{
  "num_hidden_layers": 9,
  "hidden_size": 768,
  "num_attention_heads": 12,
  "num_key_value_heads": 12,
  "head_dim": 64,
  "intermediate_size": 6144,
  "vocab_size": 32768,
  "hidden_act": "tanh_gelu",
  "norm": "layernorm",
  "norm_place": "pre",
  "norm_eps": 1e-06,
  "positions": "rope",
  "rope_theta": 10000.0,
  "rope_fraction": 0.5,
  "qk_norm": false,
  "attn_scale": 0.125,
  "bias": "none",
  "tie_word_embeddings": false,
  "parallel_block": true,
  "init": "uniform",
  "init_std_qkv": 0.0175,
  "init_std_o": 0.0217,
  "init_std_up": 0.025,
  "init_std_down": 0.025,
  "optimizer": "soap_variant",
  "learning_rate": 0.00836,
  "weight_decay": 0.0,
  "lr_head": 0.00609,
  "warmup_steps": 200,
  "schedule": "wsd",
  "decay_fraction": 1.0,
  "decay_shape": "linear",
  "final_lr_fraction": 0.05,
  "batch_tokens": [131072, 262144, 393216],
  "max_seq_len": 1024,
  "doc_mask": false,
  "train_tokens": 1051000000,
  "max_steps": 4288,
  "dataset": "wikipedia_en"
}
Each number is 128 + 32 x the weight over its row's rms, rounded and kept within 0 to 255. Layers, rows and columns count from 0. Numbers have three digits each. The size before them is the row's rms in percent of the matrix's.

# layer 4 MLP up, 6144x768, rms 0.025, rows 3333-3614, columns 48-95
090:129084173065139178077166117162128141188070129133080211171087122153127124180125117133115156170113144112109160164126141121201147152103131125194145
107:152186097085133158117143101018099150120097145118103156118112145129135143115153150109161114171131133152123154127175110057070097134170178117146093
109:167126170113161082119111159144123100156153073045138167092125077149137125145095132141117200156134134137115123178126111172173102117163090081083049
098:159078095120154115139093102134105124028177151139134079086112144160161163175104091125236100149135160098119184153152144101112120107169115114121086
110:105117103142148202144122146096114160117171097052136133096057147133136076109158123086126113163113115196159122118151148116109080100142056135133056
096:074142075120134139140070171140208180099137165132161120155141097141190176137126136161068117120110083079197098111113185144118129154125127117141091
106:088098151115138115090112170214176172170139123112140121107095124129047122146131137112100141108160124068210080133097111140128127135100177153143092
088:107106131162147072117109142180080160095093135155160140080119045146222157158167129129144177142132096166154172131125154093101082108115131130126135
101:158186134089116179146157140157125077086093106085130082087129073097156096099104099122132081108126120183101127071123129127122111190166153125150162
098:139145152134137123145065151156066181085097139168166114049179060200105082128105097141151178123139166141133110110107123190149100160133153145099137
100:048140098102113146154131147052172127164126155069107108156135051150146171153110110141140096160156096110070110124148113146145128115187120170096125
099:137130115105098091145151143134060141152145087082060160110105055134110135177179157151149140112103063110116131179156090080168123133098182168141073
103:131100151122131121093083170133108145197133136050154142156122135169139127128124149104142087148091136179120056148131132072130108156151144212113119
097:124161131114151136078117104130095140072120101125099112091128141148108165211131152115117104133148120129140147071186130153129202108114184162139105
092:162156133109115104117119171151153099157175174070080156108088141134095074148114132157181129128130128127093191128079124098117097111076121128160172
106:121093129172119118181158139156144108078134132088135195137157104106111128071111117163096150131152132123054128108139129164148137138131102105165112
106:143151119154153156140106176119149082092073143118087056160129117146125085086138196114086137112137152096177127130125097146129138103168122137128152
086:134129114112069114115129142080163071128148147133059095120091089106124080167093183114093155189194133094187172156119124175133176114141208070163115
111:136112148098134125091119160147068090097170132085179081150164122154120135129105152087173089151154121195117109132119148068186072139140161122070152
089:094075130132136097151168144130156116190148125146173119161100173121109102107138138179165095141126074166145119207153139156092109146139119139075159
110:083135113168144114118085144169119127129155131105081123179157119146153148107117057147149144123101091141091133125134096121121084121134129158156081
085:161067109109113156135056112155160175152118153153137151100121115178112071102150183095133141097135177148196114056128107124136144171091136151128146
091:120109131133149121202132153128106141066116115121035076137139178169128127108117116166116106128123112136075174185093145064109143161113136133165109
104:159116137121132135124091156039101137140174118098079141144136069120086139067132139170093154095095141186150111085102103094113106176102144174159113
110:131159165103121126177111125104127106129134160133132140112157118132112143110176156156128148123108138168114156137119176113188120075145127151194084
098:126095119105165135123121171174075131109070094103104091179096125208061089116144125083143152133133125113096133074108130143080115102089120136100155
104:090076130085140160163123149073115155111115166152132157150144118161133172078092159156139061125105161170139109147115118133110125107109172142139068
115:133144138096118087139122175112088106153201122111094134122090085128155121131164106110136116101113088121198127180097134139156150130111131190119112
096:097082166171138155149131171150051122137159174125090107182137115178192125134143138159158214144150141064171129109097179171089131077122118145199083
115:136114086114141110186138100091151078123118147083111098136142120109094139080146152032146140149103115065134162110047121095119110112168119104126139
100:107070137152139148110101061091125150134167117127130123157190154118147116145137130126122164099099060148114143122104099133100119126115111151131168
094:148075095177147136099098123166142137099148120101121148081130092120119133099093048104168136102100112133129095129148113208115153134113132151154099
106:126070162131187084096110162087110086162088106170106126169120113109051131131092086137074158116153115140081151134099145154086172140120084135117105
099:152150105158088198151118073107138125136132166065122113095170177154114155127133128131124132172139099092106104170102126213134185157183162132158113
089:133118095108147134122079092076078133085102136159131107131105120150139137158137125130139164088143081145104174162074111118080152161100135174133102
098:088181093141129149124083109195113097086167100118112165083096176115161076112096097092160158097155153131129114106104125141116123214119153160109141
104:160123111169142106098153177147166111173156104116072169142093124111157149144129077130163129136130136177144092149179182130108128136127136153121128
100:122096139069167210140160131132129161115056129068126144162132171157141151111142108139149112155190164145093123177123097168141066114129160110171121
099:136076110150129146136134096086142165110173173123158092117098090138154135142079119142085132055138214122150089095129105063127164078094169120168143
094:132105117135124123170137082114158136153152085127111195096073193114099130124109091129124192127086098075091143129146125135089200169106136164154098
100:092094080116148156128155123093135067115119111157168122097122118120168209099141077104040103127210131103164085151139168121071157141111124141133116
096:102073114121127146135196180134196135124111113144068162162125173126173126129134151115117140092126157135174080117181172142159141126115126160164108
111:124126143131163137148151145149127152166102089145149093119147093129122174105144124103125118160122171184124102154103156128155062093108084124107093
101:161114143126097164134086197066119133131077180116091136100151106160114133101124133168084149130153071128081117090083121112066109142111116149151093
126:165162165131094138098138102129099156087146156129170111091132204146087127082182163152155133112128112145142153123130126136133100150143096130118163
105:117165129132099089149150120172120149128127160157088195081136123115134139089146097127102156125119101142119136085090116134133129130114142171106130
098:115077126160088178102133111191188111127152132119153054101126131155139157124131151145129087121150149169167132155128190147097088106146115131115098
095:150167111154142166118171169090126146108122163124127092112085125134113108097140060180102097088125159168139143103091108154113088148169104161096128
098:196137091099138131148101134157095111107179086169121177156146133178172177146168176124090140107169157112088127177126178152143121040154169123083132
101:088098180178126110107179124116150126185130088137097099144127153095172117094203118116215145114106106142163110144108154147167129088148104085105170
100:170096101126100149187120100114118140112107105095122157158128152075170098126122192112123115138103119128107070094112159141131099156087155140101153
116:121147189126136140156093103140143154137173161140121128120128164160150115113144140117168100111148054079152120125146127136101095078129103189189150
095:101072145065072162080118095094205147185140106144123120131109088123122103119130039122190101095136127181180123120115138165085146170165150124133209
093:159098150127097136160147107133174064098069099127135099116110121169176127145132097149123136121144053186176136149104129152106155147109094139125121
092:152130180166128152135088180093126117127081129124137161105218112065136143137134113113118105124097115145134124152100141102202134169153086087147079
107:104096135148146142108173150104100054156096135144088124165108193157085132107152113115139158110128107136077115105116170159134135174120072150151067
099:148107122097149187107101111132118158135112132111067154117105124161131138167081150134130150137153163112181139137159124113134127132104121176157093
097:126141110094089140158140080150092134138163114109126097041093130137146097112179083155139157112108086161140080123144096133146109144131123084128125
090:099133145095087102113100094118092126107117102121118122114131098128091124175169114165083162078082115145107091119136099064117221156125222143072165
081:123135148113076131084126083120133055091210141104087117120164146086217130119116136085103126122108126144086147103159117174113140132186120143099097
095:126109104197162184130131099097171148130067122094062157124146162181126074196078106155155100101172133047159115134179105215149111140134122184142096
103:141133124132128158103118081114149159106155109134135087136111152129158145079108137110084205104131104091154143081183100155113169137131165153085148
098:072094068120094072133114113173135094132066123191148118143117136111156168159118176160189101105144159129107141148144132119148163119168134093129190
094:095118142160132107162135140172071130134153112145119120167120149143068119088137218113108185158111058140098136111128127168098132154101131109168128
108:146163128033121196118104111125160162086122100177108127142080163173173168101116099153114088149177109148138113120082130140146092095127147146160081
100:119098106147119121087140139119073141087128124125155166103145208199107102128122131143117055107061068173088162052177116121080141145120100157148132
108:125144201164163158135078146143114071116176094100151133059122150171104171124117110090132149120149167149120122154166112076123103143117138146136138
098:112129109138159112121118132170161095160132083147141089151177139145110097177135047118140133049130106085121060082065143121173118105117198136151111
106:119176164169142148102091101130180047089094157113095092085134102102176113107173112084132081143074134104139106116085101184130164113188195091067131
107:114051093092146186045103146166153118071100109096149108157109129089149122111084134075150057150141111115155138142134122168147138140074148106134112
109:086105153158127135106158117133156111152138122121132088167099107133174117155090127141154106162107107091116069170150126140154100128087094136140116
107:113152148135138116143094127143118090127119083133071097104126068165137143094151148125114072119097119141097132087177090145060104174092136104100123
094:175145083128167142199124140110157184124117122201128098090106148159161074054159047153112153078144131082121110106133117144088133156155133131147069
098:092139089168147124077109115137177172134105169117101112082157148122106112118116188173074129091125095161130091163116103135098158197114082119146089
092:111100142099065118134159118131170083117108145131125135182165090124124121145184100152099157145117157151178177118114131136146120140121133122121111
091:096112097080115121144146170190191111131102121130131126154079167087105154186159115165140142107130143164181111124142136186150184099116080166132147
097:143129059155152124099129100055123170110146139065098146136177211127158099086154103165167155162149149146082112097167113127161087110132138162087102
106:108088144131140101163098059131131118100130104141115106150068140123044107116107089193132106167200076127117086140128058120148187135178131195058157
110:142162170126096126107110115042128100093108116218197102108105168113129142104096059091141156100145128075162153134162097074118159099075101096147113
099:121127093054175124124133040126095139069141123112071131101148173141090137153110085147130074154159114111106127111165056091073113088126131100080149
095:174133070147147142125144107074062164095100125097107108116145127175135075089122095144099135095071093079091158092121147111151156132164133126114147
087:142155064124116117130136104143136124091139130089131171127126132142139092143111141045129103137196148150193158095115095113100128168148129149085149
100:109157083069152164115129089127089216127165070114211121172126124151128077118178172148103188086136151159111122096130131095109120180119148106151116
090:150134127189107090153143122102150132168085137073090092111130082140123189132103146159201137082104113163147173124106149147116131080123131136088165
097:105067141148185145157140117180086070170161126170120130109092139158090120169126178076153149188145154120082191061160105129099157100191138087053167
093:100129138102140133129067152163122176161094130133146108070152121111131077112126160109080119160133106111138072136092149125167128135127120141145119
086:111114138180089122120095169071095068191099076156160091122155126159146128132135119102202159116223157165137114129125111099067140126157125151148136
103:195129063108131113133138178084152108152126126220119063100134110063131054056107146145117167203087087109098104169128100143125064197096108128172129
096:104130198113124149121076173115112171151095106097074175114185139141106134153106096221129183115119141106185179138156125170162071161094154153126122
099:150107131100113140092094207139162111115105086099128108162136117142146161132067085136149065104165116114133125153166176065104049116180092111131079
103:114133118134120169138132071082104059070134136167144108083122151146199174083127123143112126118105148149166145107139175155044159123176123148125108
116:109146128137178116126179178175126151127195134151057112145125113080145071124199149100128097138084126121098114113090175144096092141049091138153090
108:098102082112134093104094113072103115139142117083168120151093108137124131055076145121118150126117081102114182202146102145103198135112120090148133
088:146164110100112149121152127129086138117125090141167129131098105141126132165129183109121116204147148103143155173131111148112160156190128156107116
107:149106100128140142157189121109107061164133097099138112098122081195149139112151142127089173110109098099145155093072105166152100107183119135080151
092:125110128099155123129230125105153163166148162081133106186170146171160110156105188164182124094128115138086156079190139127123124155119120102135137
107:135121146166124107094053103063116104105136109127182148086096074142135141054147140139156095106090109126119134169097114143143129098135081134127156
109:107177143130141127120142107161068135159095129162110145112134118120170133106125125145166154179143122120113122133066155077128094159168122172130104
107:155094127077131125109186114153125132054158161153081085138166149132084120109174114118091089132119147126189146134148113154122168068100088100153199
102:149176192112148091116094119146141153138122106090086149146091144131117168098143163176101120107163093165161125143115127129177115083134149144161130
093:143171176144150159134098063110169110106149130135159149099158111132102116169106063132119084111149156084128133139212100146133197127148142118106109
096:113120184141145085146156178100105112127112160162032164143116166122115118124092110161149135091072055165141150120189123166083134092142154139159128
104:096148102161088127121117115128131122160125091132093123106157095121127122098184072089112188138092144073104115155142139160120125127155105104132146
092:116069099084121073109142117097175144159119105096122081117164083118127110144055082131119147111075143145112175134115080140097093076147055135054089
099:172106206150085122142107136144106128144084175122116085152127111131146078142143140097163177111106116138117048092160222147144184081084132115115147
099:128193105081139104090226172189094146203129104094121103084123088129162123185152086098106030131194117116077057123100074136158109098122152133145118
094:139142104116078140185119134154136079074124094105126155121142172229130122116212113166112093090132127097079106100129104140159151153086095157196114
095:172175162104067081150145065151155066162166173126140205130144151098124149070150146129163162119161057167148113194071143089152138096094152126102162
109:112137124092129152093138107127099137120128141153123151135170156123189109035154179106104163151153155129073102131140058129164114123177140175146095
095:114058130148148069120123124083091149114033153090113187110167106176115080078136162117092125123080136121137152113118202172138137046119102046124064
097:119111138111156096169178101113190142095169153123161135173159122154150127085101176181128143095107146153109153142198131180160161103187143112175111
095:118121147122081137130100134138147108090232192120115165178181135102077162160133093155124166120155087210127121121083108125133140163185149144113084
103:168146117112068025099144106116167098189130138179152128140114095136140130122149144094143186126115053151087123176129165159082117189140131163077072
105:174094097087133097128126129185214088157131113070092102099141137082106100093167128138129146121151177070186081098078134161102092135122112136140135
110:159110143102171099130130140134093165076142181105089101137198130145099151116108148137113163111126163127109171116179150178148109085129127143179166
110:104084098146082145129120079093165097163060089121114125162120124079117138077093124136154111123118080087062161101122091153118132140074117082141115
098:160120086134223083118070155131120117094100101122104124147130105074174101083128122120082135079172100056193089187131117110137178142123150095118162
109:139157156097083164157073087143172174154138170110107152225115164141150116173117192105070123102116111135155111155113125060161046167153087117139156
094:129140145084118107154156147097114130129134093112123099122092168113112147170152098135143098084126161060137155120157121169125123122204144053110137
087:149137144117084100104137131132104155144169145156129088168146133139112168101121135124087179125130085132125091120146127173132149178120245121162109
092:120158087116102160162125119161110103089106124099170085156127097083116158119127117110165145157133148126088056109135151122161145133098188140119159
104:090094078113131124117171125118119112156066090120158111144123167199122100163075076023140135122163113108107122155099193090152158191117106097097137
106:087155102120189070034077164110100120053071105119124123108058131155167103147135105124168112108117146153135097157110051094095107102166114120143142
096:178139159121162110100110103128109097092130120146192153095109076196109058099198132097184157131120075171154121116156151125142151149186157135143127
099:097146079141107122099093142154134131136121195120109121090068095140104106108114103106182173124078121090091108088146140080167157082089103168105126
093:136175121146177127182120110176152131131071089083126150085053110127173105099091149110135083133184073084122156134088084129149126199152199109119084
099:061145097123119137076127186191188156127103181172119146134089150106100133129110126120072110192091081044166118176129181123110140130081102130093154
112:096156093123021107091086134138077118089142113131092079127103155100104143144163117210130102097156177138153118128081142171148147145156167169137182
109:113136120168102108109133147100070111079155062121063136140158070133122152140095143215131082097207166181124102114129134134113138126078197095097089
097:105121128082113147106151113138144099163115116079122131118088139087150086097117063140147145092111117195082145131143059093171072114099100104075112
107:093108117138110131180119131146122095117064134109132106184109147122164158131121153143144136127074147185100117065123137168172169182164167130137110
096:198097109088161149115108082134160092187113123154139151165126196100189102092127115143081039190155114111145122095130166138135154139107151122122177
091:145089124142081123124148088171103133129166147149161125082148120093162176127174180118127154134115112158200084122109061121173110163111183048085056
107:161100086165116135119117115108120152111105097088119128141121118137078176098091130135072114088123087073146063100131087157101111146199098140138061
098:100119135175169135125130043138138131099143063167151162136081093176145135115118074187100127140137113108092123123103115157100117147139110207125142
103:150191186072154122096172124142138183127194059136180111124088115149123126085113134128163108208115165098091125150111062126112123129097154091146065
098:110125151130073180195126165142108100081107141165133100129109174123195123124077159119098146137107110062144162126075162179096123117099142090091136
091:106118122125099105127106079156086102122177175074135192164171213144138122104130155092147100109112100110099096155136083116098125104137153140151124
099:134098148143139130164143115164166161138114137153122141115092104098153142135111065145081137118198123128135105123194099124141139166071210127122121
112:109135134123112198187129140160155089118239145081128163116150089140094175087153137058092132127148139159132098109144077186153100219076068135119181
098:182127122161151112198130127136134160105129117094055117109108158066157119124109115122135122106118105091165077143116115145138127140112124142067120
092:076150135125081116159113105169093144128156148166091176130110090119134095139123142064107191100110117133156086123149096105129088123148135128134135
100:159149156085097180174085150184113125162094148132128150089145115135109126154092196119221174116066090118144152155078143110173153128088176185153138
088:121147143086156089170151141191106121123116153129089108134133086197136097085134122153061125146122149083154119165168120214134168061131094148108108
133:167150183132086129100158112129127131057073077137120128144121193162171146113128104157122092143185109162133118165067121119155064108135131087194088
093:136136160169119110170067100177104093185144162209101099128116126119144172191180140120192143163138134145116166113134154100124114137109107107075167
091:154140100132142095142203074120161094152121033141106114163161116148094150138163111154150087090095083093156175136120137108112101097158119122128135
097:143106119097078119135104034066116142087128102139115169104132097211078116091131136119093077118114110092120146097149162177134178138136188132163146
095:157095153089093137101130142160115138126143127088120025073186099154125154095108124127155148104181131080056152133116121162140156145027166112133100
097:179084139168115117153140057130140108128157183117109163155085131148172129209108149086189140107132125134122203196126148171090108083122140104152136
099:122185144154127097123093133146238119160162179070140146130137158178070055124142154148114077105084141154177068140125143155107112157120125127128141
090:175186132111104121134154150114147128121105135129165142097147113119165161150088129149125108008136184118165131070095142154122140110170097049113141
104:061104133165091136222089140115145111174139121157117228114109116114181130130152130114091142141190124165062110124134134125078097070137115169084126
098:128126180141132106141130080115128147164178091189156090128113164102117118141138133102152149134195066105129120151171137097148107077162162146160080
096:129122117097090118131160133134144150133146178122149164120156115099100120147137198128122126050066166155147077104152172104158170136135098087134080
088:153133115132168130174099131102138095116128115158106124124152171096126185099166161179143084050203170105099144140098106121139124130099219096133120
112:210124126123144100124113144142126132091122117178142153157102190119144046102148093125117106102179135138081143123148150106075154089132173134164099
098:129148102123126104154113142138153170123106123096134115097114171127090106144167106106106154159144143111149148038121130123154153185163187155135128
100:102144102112139138075124132080130095148158115105102122143096151114126127129091148137164142131094165204140148162132139139180073121172156075076185
109:149138157133177105110148101136109130165126102091117160091086191168156098083110078088157136102104108147139124137102133086141105162198094124172122
094:129105150136140152171189132124138120142133150118095130070096111121147090128103159096117152158103174103144184169125142149104191084177163127100084
113:035154152175132071127125177098121175122116173137086176131112139137091132145121090141141169095116123112072086126187119110147110089100089125082118
106:163140122138151092099119133114093120118109157101124112132105183063144080144161174111130130179133055154064178115140137169109109100134111114125119
101:164134097104091081110109126124094118133132147138136159130133140187085111039163118180133175146189132138132084060074191089106139094174118124126191
098:077038154169077125101094148174090103126127130117120105121112135109096113128186094170202087107140163118147109126073141153119142154113088113088118
098:134137173172082103088130089153094136099179128099095172163143160116141136157132144190156194113137088140127129104147117075125170142094139130146142
116:134115112114086140158168119152078152078103151137106110169154091121143155060162113108081146112171121111167128106131139117153167069156132113129194
101:091095117090192154186137129096121121116118105117104149121133149176184191144122058122121114117128162092125113140172189126150102150128111133107102
105:127129160106134134155152116138106134100149127141105163072112121125133112152141168093141087082114104139047110108157151194152145146148148108148087
101:084091133127113148058076135157116078133156108145079106147116154162079104145154102127105110129092102163133096084112147140116155128131109099134084
102:141121119134139175115123083144116102091101122122129098104152148112088146108129144148120160112110088106136067139067156136124098183168160115088093
103:137183127134090141139104098132177119125105163166142142073186128124149108116146173085181090138132110142119132100139151142132139106176107172090176
093:102168124130122074180097100122168149115054052136129161100087136185135110154092126147137136110095160095139140124099120112084123081158150167149118
094:088150126139114180143172106077125079152076141116092130165121126176156127087139164139142097174108135141151140070121140116071162177189109129154116
106:083157083108175093108177169097163130137133147199012090099107130043125157072110140115171126177100089140115176113103133157096154125149070140148084
092:117129098143113110165064108077144100124160095179094115114158097131149171153150104184109110173120143143092187119140116131114152112124173112097140
093:125145125129203117124136134139188149109073133107111060071151168090124103155132093155105094132078135108127106143157183154122155123103141154133159
105:098170069124044220138132115099086134121084083123057177139112154151141115173171142097105088033120158112095114170113105143117133111071143096126110
092:132114093086107055103103079163165155174127108175126189105159092093108095194172127103085146102097140049134073115114126157083169122088142124105105
100:122112163104139114144124179142141159125144164134166097065121062173164137167109136098067147153160150111137190144094176119097145180141164128121170
096:083137115080137169133122086089151146127165133104162131125116137153179096180183159127156097129094169146151104203173105180160128197143149137108146
096:093156118149103040164132112124128124079116086064148140124121150155107155159122145125137082126121126189157139145155174116108153128142138077160127
107:118077099129105129096148161149113078078148138157119125119127086130114157153124092155123147123122127145156082126091102132094114095125108187179136
096:112131118131116158083082096142160122194137134072122134119105109182072134104077160111098170153110118154159139165127175078150142181066118185130135
093:157115097145130136088109120108133154123143147129115138152167168118117193124166153097096142135146105129177106081060112115101148045087164083115133
102:079148138114147187175099134090105120170130132141161147085137132109163153099076144112150138158146143140114131122167100122098047110063082151108149
097:056143101166089159122126181172127153163141151112172129077125112126120117160112055143149130090101082139141144138170072144184117189108125131123076
100:175117150061112128171219150162108176140148103119111139105130112125188111179135181119132122124111136130102200128122114093137109117103142169152152
096:129168174107133132150166121064137141149141185161074168101186127092196081158077084164113176087111115130099172158124146113120101145112116129127075
104:099113139060158128137105085122096133109126150123056153121139137113115142095143118091119124150122109157152067134185115121152092166127095105159153
111:054135076105103116105167136190170126135200100165107127090109111101077132087082130145111104119138122111095062126067071096136135105159111112097152
106:142158104133088159134116097133157139137142099150109162108101169122154137050129107111125137201115117072160131137113090147105091173146124113107144
088:189120165089097133126143077122176111187139144110082171132142102147172143132133148124068182092118139144081154190114173177136128129078123154125112
100:094099196162068156104169135110113066090170126111099149157125103116085163095126106169119113159169141144151121174088102192085116114133095132167149
114:177147159113126139087094177140110147124139117104161133122145135095120115165126118134163085081115042084195159096188149153150089117113186180184076
104:056161121093127084168133109162126128073158047163105177100133128156102131157117114169161188117167121072148129045135093104104144176151122123141084
090:112067114134108083165208129050121128167133140068105164116113109118114137155089098123095127074121141104151100122160142163104118121084136144119103
105:129129125060123071118166110136099128103143083166117148095130090145114111134136112124151113138126125151074143128184134119090139202123172142081171
096:094123085131105135107108106148118144111141150147105123103120138100169123107124158134148133151150134112161128183108140162121152161124159168145163
098:173167052101114099131150111131121144055139119201163053121130102078106147129155118073139158112153148151152150096118105177156149134155107162128150
099:177147138077090127133190111128170146126129125138059131093083130143120121158129124114109134123120137170128167142097069104062140098110152075069130
096:087144120170145129115105118181074058103161093138149147100130137142130066157125106119078081103166169103136147122099116165181106142160108175155207
099:141116135103178124152176144103104147143054090147097138128131108155143132159186113113124136097166129162124105105155174119134078169087160169164186
100:135126114136118119123131061157145123137085194141058112145119203140167127155086081113168089114081147158095113126153128160114124090125132106095117
088:123136090121122082094095151074131118139105119124187119088160202167121119145089098126109165192130129118180092073167139150099137139142103144172118
103:114155151146166174129119176140079124147188125121107153185167155101221135205162123130139125103147230145176147165075112117074135147124116133164086
110:174145121124079129192139113125163137083106075122153130157098178168106130095130109162115180204048163107107163189109109027191112118069129140119108
097:141059119084126123098101163041099091103098177169104165147166144194145145102113128079086170134110138089069189130130116124061114141117063128112123
112:166124109093161162127163142148119114134183126158147136117101119198144204129177194101124134071175137112108184101135147120123170125094140143109180
097:113146129124118190094110108113193085147093153100148186156117087103119111174128135065209149132120160161090114119109104099121145109137176129077140
105:133124130119094126179120108143207129136198101196069163098075141096134129067128135140068121153144104134076069150097105135173144121134172185162133
096:083121159162163049191152149162138114135057106117082147093130061052093117139161172113108117120137119181171083194110119167116135113162137127152160
087:152146151149138144162168146116115134108126153064147072115102072125152049128114126155118117141155123174160196123156091088129167067161177156114114
098:100124132079142181132120161147161105132139074135093221105054055110128105125131094117124168121126157098141098182091102171066135161146116138142109
091:089119202136120176120128144132072120063133148119122149141050132125107181125105164152134145133121149131175091102112145087209092141116126150125097
090:144083081091107091121161059077147138081111134130115130113108123183124140155122100151098172185076133099101108156087070161103120152127084168124163
091:093123129132109156123134144098133132142106152107155135135151128142109105186144130139179156083145059164108144164160103088172098104113148149137137
100:151157102055166166147159111157101124158118154106116131184162145118176203096124119114163103127154133151119154111084153124153164094103139096071087
092:162153104193088123168193134112142157202144053079111133122130137088141135122171193101099152146100145093122089117127145075055136103097147141097123
101:092158200137147096152084149122155099160125090057095212120118143144060134083131093122110144092116104183101130136148118091097143094135116131152091
112:092103108152070093135138073205187101159044150124120154153097097098139154112157126151147170149115120126093132165111086121145183112146087147087119
097:157106141031162071115160107139043127168147105149183123097132103157140099101131141150076163062108069131098171154090127177123125129086146152132120
090:092120124104144102146133125136130129097120093098173139179120111116124095086128136076119131149095158119126177112109088114132139069089144126131079
102:105135196117145147108156089129137150157111122107170166121175105145186127074110138132061112115164087157174143183203107190122185126116158169139127
100:119175094126178146127116146123127098152186123128180154153097110129171140071090148086113147138159189103142177165129155118128133151114094124117119
091:120185117132127146094098111130101173128112101116088157108056132150187147150073161132139136126042107102125107121126121092104148138173120127158151
095:094134128114117124118096094065126102109093102084100167096089181073107124089129108115148116154121109098075133070139093127123107072153151088139097
106:166115182108107143125126138134077102110117174096146099116163133150115173144164151108148130168139140129100167120122134143089130088141172134120145
089:177121111120061074116162117041105109125083213134141153137081114196154119148074131152140147117110112139116107100140098111148132151169124125125149
109:122148175116116120093106133065161175098135082169095125119142145122128136145183140067153106083177126108125180175098134058110173133136122149132179
120:106041132158085131176114083120110088130072144061075099067154075106095111095143124130093184137149183201115102155088128126134082095164107110107145
096:118109123115108106126120090141140117153158122208067137130109098155102170132128125122099145192171068125075138148095159106157150133119153131109142
102:122140122120163120100134101131125084110202100154148135134127137156144109094107143173116114065125114122126035088088128080126179115137099173161092
095:072076092197127151102101111118126127147088173145049080144108099153109094116167079161113162115110149155126139165137130168114121052137126157077118
095:130095116194119096169150169168134156167086141089162132152070137115087093153121042119113103108113129203106099090151137127128189150134116143127121
131:160144155101112138109085158140081075155119044138097119193172138116157172164155105091104134160097065196070116076123142118165160149157104132175162
097:080182120114184090134148157100150147135166153191176085126161107134142112116225075099093118092123139094093096199128177190142152082146145148110121
091:140106124129124090182149123122124090122146159106155148126195130139134102199083051097062121157166160096101096127161121074166157120111139120166069
110:108121100121123086154103042148172084123120158110092156123131120055110151103149202187110114095112110145155055080159190096180154114117111184075147
097:060131096183062116161112114099121109162120096121075104133118136133135126133159094085106112117100136142069081145075113211191150148160126148189113
097:099155148128161093152120172143114131097081168167086095144098107142149137128146152155116141158174114058129143128123101094108142134098147129132097
091:156082132126126229071157099134121091107106113124128167121106165149122099200104097131144101107173076050149074121124153188098070132124095132154153
106:127175054104107117084054108124097100090128150122123129125112117162110165144141094066126112151126084177129059119121102143127137183139146162100109
101:079105155123111178141097186148142094113141135075156168144105145134043094130108140152138146149133119116193160178100163120110181118136114099094076
096:079095090161108120163124131182151101116107163130177130103115152112091108121153161134197113144152115090074107191125131108128153109066094123106117
101:164129118126110216207148152112093155098145125116083110149101088140150166077120114185116124141145098076134173164072113163190182102169151146130168
106:125140124127127172052092146118135078099135143117089173168136134073138169137157181128166153179131095151147128164194130164166149113190152147110138
099:177114095133101108177139095118184107100128132065138154130144147099133091119145144097146116119056160108133157149162125168130124108122075096099077
097:136188137117161111132062143172159124096131115097197136128128181134174128093112098177151210159088133141119166142118179173131130179114086156166107
102:071096171128086115116105136122157123065174101116145235119146086178145115087154148072121120148156094212116163149136143126120143153094201149117162
103:134155098136138120173079072182127098074124082172210119157137122181124085169110131150114119177111173191073109184112128153094153164170151118076118
106:123136142099186160060075185089162109151097138156128163148131082167185143136095116139148223096161127145158139133116161107134107191106131124174145
097:100108118111089169124080115096099097116129164113143174124167198184089174175145059084157146154079145151110040177125130141151135151090137118132079
099:192152060164153064107129111088150149061137158114147126113090134188162113136141124141150171180127070144100163092128126110098131190109114170085128
093:101112148104090170115117144093076148120140206107076151171093111152141127092156172115082073129104081134174162115128127172106146116086140125123193
108:160130089059098159126071106104158150165120105142118093145108170119201179070087133128170136147152170100152088152124169127167151144144082097150138
097:148095148180060158043131150112140120085081086094108115074133119119179156121101044104091113118161120120153067137135133147180081145089201146087126
096:137146111089113071136132124149150169124110166162137131093083109066147129128160157145181113119165082113145080146151119095129088130153143100159130
100:118158086095095088113120094102177098076122141112135119198114114073140090117111140138149134130136137084122187132066151181121134134107132135110191
094:099160156103122135173084161135079156142187104098120179104124081118118096170104172077147173098192071159118159030124123111131104117075128129111067
090:188154117073086126105074135099070113202134158093099087103112117101086110092145112128125127150122224095115143136105112129133121119106080119140157
096:085115097126179158143135157090137145112158163139119127140133092145126109141143137165159093153091105115159117175152138131204145113098148139143157
108:134197092133119132158090115168118115121093152061081121086124089138186152131178129144125193142119081161165103143168129094084150136164121143121083
118:171116125142162068132149130140151131098148144131142149152114131127101143104101163095119124156128181172142173126114122146176089176140180098164124
106:162185144090134101056115089176084160107143120181156194087101127104122097086154138159130156108113165111124140131147065166126134120209136114121084
089:168101146139144124095143112117098092127132130139090134150153140162154108108135104135108135090120116167112107076119068121108147099189060101077142
108:131111157169123125184095080081098111152148165116105132151152149072131148221118078087100133154143116146141090205137204109107150060139128140166053
129:130129102153071107091099118105152146157136153153108137108147184136133120134120086144082110138176047092076125077127108106122181136149091095120103
104:208196111092124126162097139135132168092125161175094130107105113138126132062073148142135077146108148045165172179121099147143101120106124121153073
099:135176196148128172124103094126075111150128134120146089110128177158098119143148150153116172112147142131066090187114157144136135150091126108156127
104:134116110156168086111172117128182086164142109110130121149111118104141195099180042158074172116182156165162121099132139134099112135123100127088157
106:159148058138109117102090142069142183072094138160098133111138177130141154102130094145118141162100065122091136149128100080093079114166134141171123
097:131147137120142077177148134103153124127174110116104108096089186130157188162156124192138153173106091100130122160152186103105157084189108048131115
093:123186123147160179163087200092130101166161106175142130162158133143103132111183127169144145128127113144125169108127098089183129135063109085061108
107:136136208130134107169119129075118099084171157103091119096127193115072115130111085187124121131162187158123192179083136171118107092106152087150133
098:133131092154099149085111146167097157127144119102105144135091131144097104103069101160133116091131140127103211140057148188070095126156090111171146
093:096158188088124115124127129144137115202142141136146128043114203136135158162129131183129121153121100172170167133151169111129117154158148119103133
093:111126102093161129070109148090152114116109122107143102136136104096143126087158127070093130086130104147133144099092111157133146113177155133163094
089:120166086108191145172167205136130068159149161148169131089183058094183077133148127149138167206106114116128170105125094132082103121160141120123127
099:143113141146086072175110177130144095173109135190108134154070183137135149068139122137119174124161115100144076119170147127115146130127167109093152
093:151226141122120143155125147112127179106169137096108110141130099148097170096185061152133032086146139114085128165154177146147119145131161098121097
089:092052062107086142112198147098072123092088162090210070076097088135129116095164122195134058117191109112069128097110168171138093172071115111078127